From a checkpoint of a small transformer trained on Wikipedia.
Architecture: embeddings untied during training, normalized queries and keys.
Training: a variant of Muon for these matrices, 537M tokens.
Each number is 500 + 25 x the weight over its row's rms, rounded and kept within 0 to 999. Layers, rows and columns count from 0. Numbers have three digits each. The size before them is the row's rms in percent of the matrix's.

# v: layer 4 attention value, 384x384, rms 0.119, rows 159-175, columns 0-191
# o: layer 4 attention output (transposed), 384x384, rms 0.113, rows 159-174, columns 0-191
v159 107:502476494496461520486505517425500505507481532532515483510490530471491528473482474476507506514546483524506521476523500504501472502517489510490457507397495448513465500472506502481494457503500526490520459512536495512555536484465513509538510485467521516482492540511524517472503494520499503526461493526503506490505509497451526534493497529496554468527449500478485527530467477457511447468512494532489469472520527528506485463442498510559488461508483489519473468514476420472488478516484469552532500491490485495497496465489489504497478511482441497460530504522470483495520516492538531477
o159 105:501508496534533507506529483462483484487523490515496479483482565545453508489550495465456483500489504469518488509522554505510515491460498496494486482477493480589487491546461510534516492536538511497493482476538508488557519466479468471479475503487484493498496529531493519490461490532501491498474503454501536523487515543493540555551487483488509498480470505517493493469504498488509495535499500518471510476487507507484493497491495473529470454465482505534513483537452490508537491525495502475507484481504522490524454496456528482520539503520515531508557501542515473515491505487490490509
v160 101:503480518512473500481502465500467520513527468502518485500503475478487504508514477455531505483511511496494556463506507516443485521475495499526510528463536493452511490495493477531514494529494475511529483503481511547502495493479505528475504512470567515505482519504523504503555504499484473526485548492495493512502480526521542520510516458466517504506484479551472493530476495472460524508439546466501491490461525512528546476575494496506495530525530501485484523461494465527465493445509522499490511497489511473493470512462550519543503479511505508496492516507492513509492530515495497478
o160 105:462539499494495468516450467503483477498544513551459492515484493499504490475476538477547520536520519524484512527476535512538524495510517466475499473504515485459469505507505481444531523503503508494507494489523499497518475493500493509464529534554479496480468487548453456493536478497500493513528504505483486498521513469490481512497484506506516548512493504455500554474555511505522543484566555492508513469468496456505513499538513488530462494524508495500510535463537524495504520470510493489523492462481526498531510527495514496510512512542506515501518479478498483462465526498483543531
v161 095:577513529542518494506475466453430487523484479501484552541454517529530511497547517517489474471517478497511514490493518475494516532498478522499532533517493535474465546493517478475530507533457476510474493516484486491524510472441504528503521495494508491490491476479497515483482507570456487540497510489469521519509498463464546485503491492496528515441518458504501468489500467475493491486489516476443506522539485501499567477495459471541525462477526486557495523508483514494503508541507531534539488506501487546475528458469465513508502491499474518508477489523477505472506510516487458500
o161 096:483483516494537504516482452473508505540490509489491482481488481487534490511500512560467541487502532535529498516491505481512477482498491486498541520522517523523518559485470531479469526504499477544541477482528484498532480498544504502476489493496462487529472499514519503461486456502501454513503496450476527493516513513446494537481488486515552518537499500516505494474509490483485476464518493560481499475525546484503494555476470508478487460505509501489483542481473518496471478544494550480498504495515538478519488536512520501508486495525528442509490417496522523506470463468468440513
v162 101:519452509508468499446540469511464523456449479472498511522440515464482529494554525493496517467484472502480507501524484503483500500488481532553473529549541548503520459505494476479483493499479543523511489522488505552517505490543496492499531516506510509507503507447487552521492517481517482539484500547504461524476458514535538467473490516522517454489523502509521516483482472521488493511451523563461503486505490488543533500510479515467529500523540509475496512516538499496520525504429514494544530518498525496546494503525513510525500495518515526458490497528490478478535546529494521506
o162 098:510504503482475514525438467472481431515505493492476480486497489513520488482447496487490506511509478462522478531502567446512527517495492460467579487531472544487537490499487517492475473481483503522497501490482506502488461537474460467487502532498570482543511516454500497495490509516534523498532498484488518486474483514522499540497490473489537465505497504550501518424493551511510495500498534449497500502542509504512498467515522508509516501525502504508531513518527466478499477502504526483479516516485512517516527474516489501556516530521519471529476493465517449501537488469504444542
v163 104:524524482424501495504525499494501513514473493438450464499497523485522471496504469518497482508498476494482547560433534540537488498532514523513518478513493516501479488485511489499522501515514537495475549489502515537511522512499467481456497491485495519492539519509475479463555518493483483497489489475510509487481505504469478508489515507532511500437516492470508505468496502532453506515519522514525473488465506521472517494487459512544495523527548464483538506466509445508491499511527521492501553524493499508494493494535501484475471519524524461474520520532507483511500483491469466514
o163 103:490492412496509493522491461494485506529525499540512525500495502526494538478477468500499474476532510540556511470462583497490497549450484488470512447496507497503511544492481510478482476493502515472495472471493504506456481470486488521483488523494510516454481495513494475540464522474499521459510475507474498440485501470538501504512532534521479503551515503470472502525522447507500522518511514462497511498507518553509478551522507464510520480519511502533520497516495506518530501482479507536504509532473490511445515477505502543472475519497516444491460494497501488485493521505515529493
v164 101:506505514476482524520450481528483557534496497521470506455466512513465489466489501500527520464533530479499541505490502517501469470516525482509492487484504501519496473476519538533467477488553508463505506463510486551511492517462504457510436519480521532496543520533501486510494483520536511486495492489534483492525520519476512488490470521420496521506518492485511520490481480523509536503502512493491474505506539490486501527524479516450513501559509500468545510548477473486456486459468463525547501511499483542472499492430495514493471474499484503524483463475487467493501549488484535491
o164 099:487477548438514485534517497486496518503482494489516488540529518482484536497508498504486483508530499507468496489501519507470479568511560489487513483473489486496524475504506469488488485498442507496507528487486476474498507493446535538487529436505504471452522456526514462504437464512492491496478478507475517478520492553498505503569476539501515473516508525521501540504536490470496489488537512441533481492491468526537461472501497490520490491458484508494550478516525459500526494574505479528445508502505490498513506518471533526521531463516484484512513475502531571497505491490473453484
v165 099:488484469471488477522569435531514488519506528519513463523556527517476522526503580477509525522491524480489489480487428532510538534501520490486536485514502551505487454470509489492498513492495493503491495497522541471513550479531497522498473501488527515500478498534503460510541512490513495505486510510523521538475466514568549493487571514499541477490511470531528468509530522514518458516471513539500523517511492521507515489475508479476477521521465543506488494476494478518470484485491520543489521486527522506562497533496483527513451463507474466501478509499465530488511456488518465544
o165 098:474476503516463478476500521488464508529534517455484492501498502527524503519450514511484552566528475512518506476529490547484478469549529538510517409467506520480476500529523459546527480497509485465506454486515459525460445527490572515499476518470494532465492491498497462512463523479499483478518544561505538478459504468502463492560508527504506520488518515499477471517501481501514496524517486510515527493472530485494512491543532474502465508503490525482482492530508524493487535485524516495499494520492519473506505469499480489544501529501509504528467466513554485502524471517466536539
v166 097:517510480488562524531491483497444482502527467500521530527509495476515456498484487459451495527501483489494518470487523484519475477508510489497521486514477511483477492476473503536477457549512508556554502529516500506505515467530536514497518494499480543479526504487491469516462485466495548554521529505508483509453490534503541436544525481508519472512498477535455498517510508470532513483476467496480470502507505457524516525465499514501494523498509558507453477525505468542466516511478450485529528505471469516478479481460447546488499505524483483490537486495494512482530454526507461505
o166 099:476554533515517478507490537527486448477534518456545500484504499481531489494463516499497516478517530488512541504525536466530545494498543529532514488529503506479519501468496484500495454550499445472532485511524529482521530536514468455503532510534501499508558515524513493482495522501508491511510551452486509502505496506508504485513485503521527482530486458516456535442487505484499504517476536526487504492495552451515506487500519496522482499497498506535444503485467543542526499517509526504483505492494541552477500490523533525476497484506462531524521488513524514505521497498552510487
v167 098:508494529518547533503483510561512527505472497512485528458501528503493502487518474479435484462516487529507437485500488486459455488485485497502550487464533506495446475503521484441482472492491487489489474454461478529484539539475488523541512503518518477481481495507497539500477453482495504493482519500508483475542524516518513537467479508502508480472532520506521524516494494493513462508486490505507521514501466500496505456502506507487513529459506408532479517485519518485478506479498514444492520528502505500491456459514519496527530481485483499478532494458483524530477517496475481557
o167 097:497529554494511493495511447516528508491512502499477541483521505526545503514488474503496503510501503479480513496531541449523546509541442501463515530519537476543507452530529486534507523469527521518501486528510517525490491469562505520512501503502451475535472477529496533487483492470507519490518457529516551519497517524530511491503505509508519508491489510472512529521481487514498517497499495496447491498510480536497540480511518520483486500480487496512453510461546491504511484419511476493552527492481482525517455482493502507499504493528496504472457515489510493466489501498484444534
v168 106:492487508506475504519510540455526483502475490472473516509477486484541485506471508491480514470517464433473491461483486492522500461500499489473486485456509527514495534511501468471521470518501478461520519464512478438467537520554517510459492530499475500556491514483485486474478509469529475481506456557515499511504498551518500539501487480483508521519492473498501522519470493496506468476474479504486476517533469482525472496500516448461517447532520489481501468483507489491448519481486487497471512552501494492502527507542495518478534519476489492536475479522514484472480538517541471443
o168 106:500494496533481451482505506508479511523450491491466483537509460527487487472548535529502507484452466502458535502513528438468522493447568525492499496496548484512531512483507521517509490513565510508508464452499469544528487522511500495494546512516508474497480485534474460509508452487562495508468468497475493484472552511499467514490484472459557492461486494456494493478509516504501504521549527457531535456462503539512506491513496498455512537496437507513480512457527483519475486488499520493497450521452506495516505528478464522508458505463515471520566483462545510514493485467543491518
v169 097:499492483470489539575436512470517549501488491505507492508482486458505522472519490492502518500507516525488522475488481498468507523509494504465499474496525483532532491482482530508533492428511449499521485554482480492517529495483504443499523455541508516486495501466485516471502520477527521475484518548546523486509501495477470497479486463473467507478507532513463492478515496502496501529515485521501538484474486537491548509528507487505450483496513486525513545532534526529536504503490479518492564521523536484490504545479507496498506500503467515523547502544484512511495533502501508494
o169 096:465464531538523527475485501514453516565471520488517458508509482490533497507541483507437524514536519530494480535500535544499457544477521481494507497483467502512528472506474477481512517505520497472530491486490489509542503495476420505492513499509530466547491467506503502484530530505504511470494490543468497499512497504453509503474480475525506517483467536499487438458545521465487462495514483536518501515512488531539501524545553504502543527478512491454506465480539512474493496505472516508528495525497480518479475475472533500486507496530507495483524496480503468503470505497502479497
v170 106:535539498525467480460557518485490501484518479498524520495506512541524488516474465505548509503481487497513489491518482464502485515510482531532536498478532501508517530469488493517534522479512493548490467518500484534507531505508469466483475468486488497522479516524506513509504512536503509402522537491520477540452477469503533506474488493517538514537501457503509499522493439502533538485460524466482497536515490489527514497526472512476482494475525501472492472506444453558505510462513482539508512541469517478508496476556504471515474545487465513522511543456511529479502450528524502500
o170 098:488492511514528525480484475508501492489491523506456494498486469517459537467492524515491493509500528494514492507470498496491478503547528477488529501538508446495491511484486498511525505473493455525513523512512493516511531495493512506500505505505506520505504482451494527504482525490499525534506519484491435499483543460501533546437526510475484488479540488462482495505544490476511524503546538496470485522464480470453507505546512529492484534517509495474519484464429424532448514454498483458491527507477491500469507458528477495523464499559505480472506534520523494524494487483486464514
v171 098:554495515478495490449454473524511536502460516476504487483527526513451511518499508482483494538480498486475534521486501491494503497500481516496540526487492525513551495505460511513521521454518475491551542526497543464477494506460493495471457467515511501577514507500453499529469538484476485471509512496509548533483535523513555491490507528494468534468512515470480517465516503496484493524545536535500487512490493471523531528499443492452516482513469509489502497494510484517521542484438521499499450518477508486528503504484450513536494503531487535475469511576519564510501481481517531489
o171 096:533431479465485533516483507501461460498454519502448510521514537488492508503520471521484484494509508513474467538494521521488481517508500481482565454520496509470519503483503484537487505525436484463513465496515484511502474498525530488539489488491506492531525476513509508538526457506527488478546461512542483493480543497497489496496497484502504521487496494522511520475496480486500501435498481520509509493508469542507510498500542552481529461509502459478481494508500474525487521512498506533526520487489497473480511496501495503470481500479470494570512491530463521467531522503494474499
v172 098:457500524478494541511496495460486544481508539511492482526457503527483483515480498458475503463483512499460489526514496506484474528449504496493488449470559489488488543518491460471490464483502482470480511510477464498519464490549529457509509456487499449536553476524482505492513519489502538454464503495523457487513508479508479505548460500514485504527506518521450489510478489492551453529543503511508495488494492520474470552496565474481506533539502482488489496505529537506457518462515501475488459497462471531528510516482474471493531482480482493494484498530528521485477539518460532523
o172 101:539502453500484470515488467503445536468499490427500485495499512525514484505507478516538472472454495514492518524484468432504509500478482548501517470490514490551482491473520502515524533503543509458496537501505490488532495467472442477531525519516526538478508499500533493463557552486497489496475475550547532530485488502507478467491492501513479515507518495473516484506513478520502474442496522491485537460491515462555525497530519506472494495497550532505482488466498470481511496491515521491468555467518469513488502512484515467504491471459445485521503554532503441518485486467540501491
v173 107:503464514531517462500538522449500480523491530547541491462498474533511495522467501517495507533497498464509498482443479544507530496495470508477482457466502484486499543520483482473480444484505539524476496504528518518496524539478464482505497448486515516562503461519498495450478527495512550500440491517535469482510486481511493508536510483462518500481500495476485480483491464530500527506478474503506509482583516485497519518496472500475533545517497485461496498450501516537476528477493527521489525494509543473499498472505533517565506506511473491496517509525522539504524469516464468516
o173 105:495431472534458551531527463483539515518520502478477487534509568527546518488510434472478451505465513506488490553507471500504514488501521508502459507472489498526519498546488511531507494454519524565505530463507494522511491484479463546489495488522517527507481528513485461470481486480481484521484508493522482502486481458504488508471501535506500491488515520498457499469523522501473529501523506480495501527484480513488502521466481475503443475491509521467511484503486513492455498472477481485499494516514532454498493552491509504503473557568520512544500528473487456482473477509494491488
v174 095:491495500452539475497512465534466547485513503512499505468502493520443483518516509477494455512499495478492517485507523484500504500488497520539482509535525545559502478517519516493499495486516553523528547538506461542522493519506454520493485483518521486521509497517504547517484524546464516518523537478533524469503528509508506453522527498503487522503507487512529491496546580490529524482465535505491467513482543549455516456502507414503518543498491540456505481467491476487494475484467500500529501494508481517521543500532489500576501496491488479479477504462515472489523470495481478490
o174 096:497475494458517525491496516460471521523512514514511508489539524554502536512479498516532496506482460496482516445478489496501491547522507488496512504514466494443512536474535491500456475526471527461498490501516496515441440521505539476503528509494499484500511488487518507507484507519490507507524473502441502524490474509513485466522509508486459557535504521487502525490532536501493530496521501490453457505495557480466500493517517506531502490482527501493459471532467493452481496493489487534510490462545551474512489512527510512510472536557488476504502498499554547472485508502457528494
v175 103:517492574517495427543546500453484490550494515497496491480493476506490503488506518503487491456499524489473486473507523466528522504497492466476467494480482454477528521477509501472486485491520512499505505463522486479513484485535524447490482486486493496543494483536503510564456516473523493488481502511451481501531519509531512498485491479479487476507483549484498489493504502487504514445493529421508507486486502507485527483499498496505550499463509498472500508490538500493504491529482551494513493499467454525499515491498500503503490508465506498505509547534486530478509510547507504507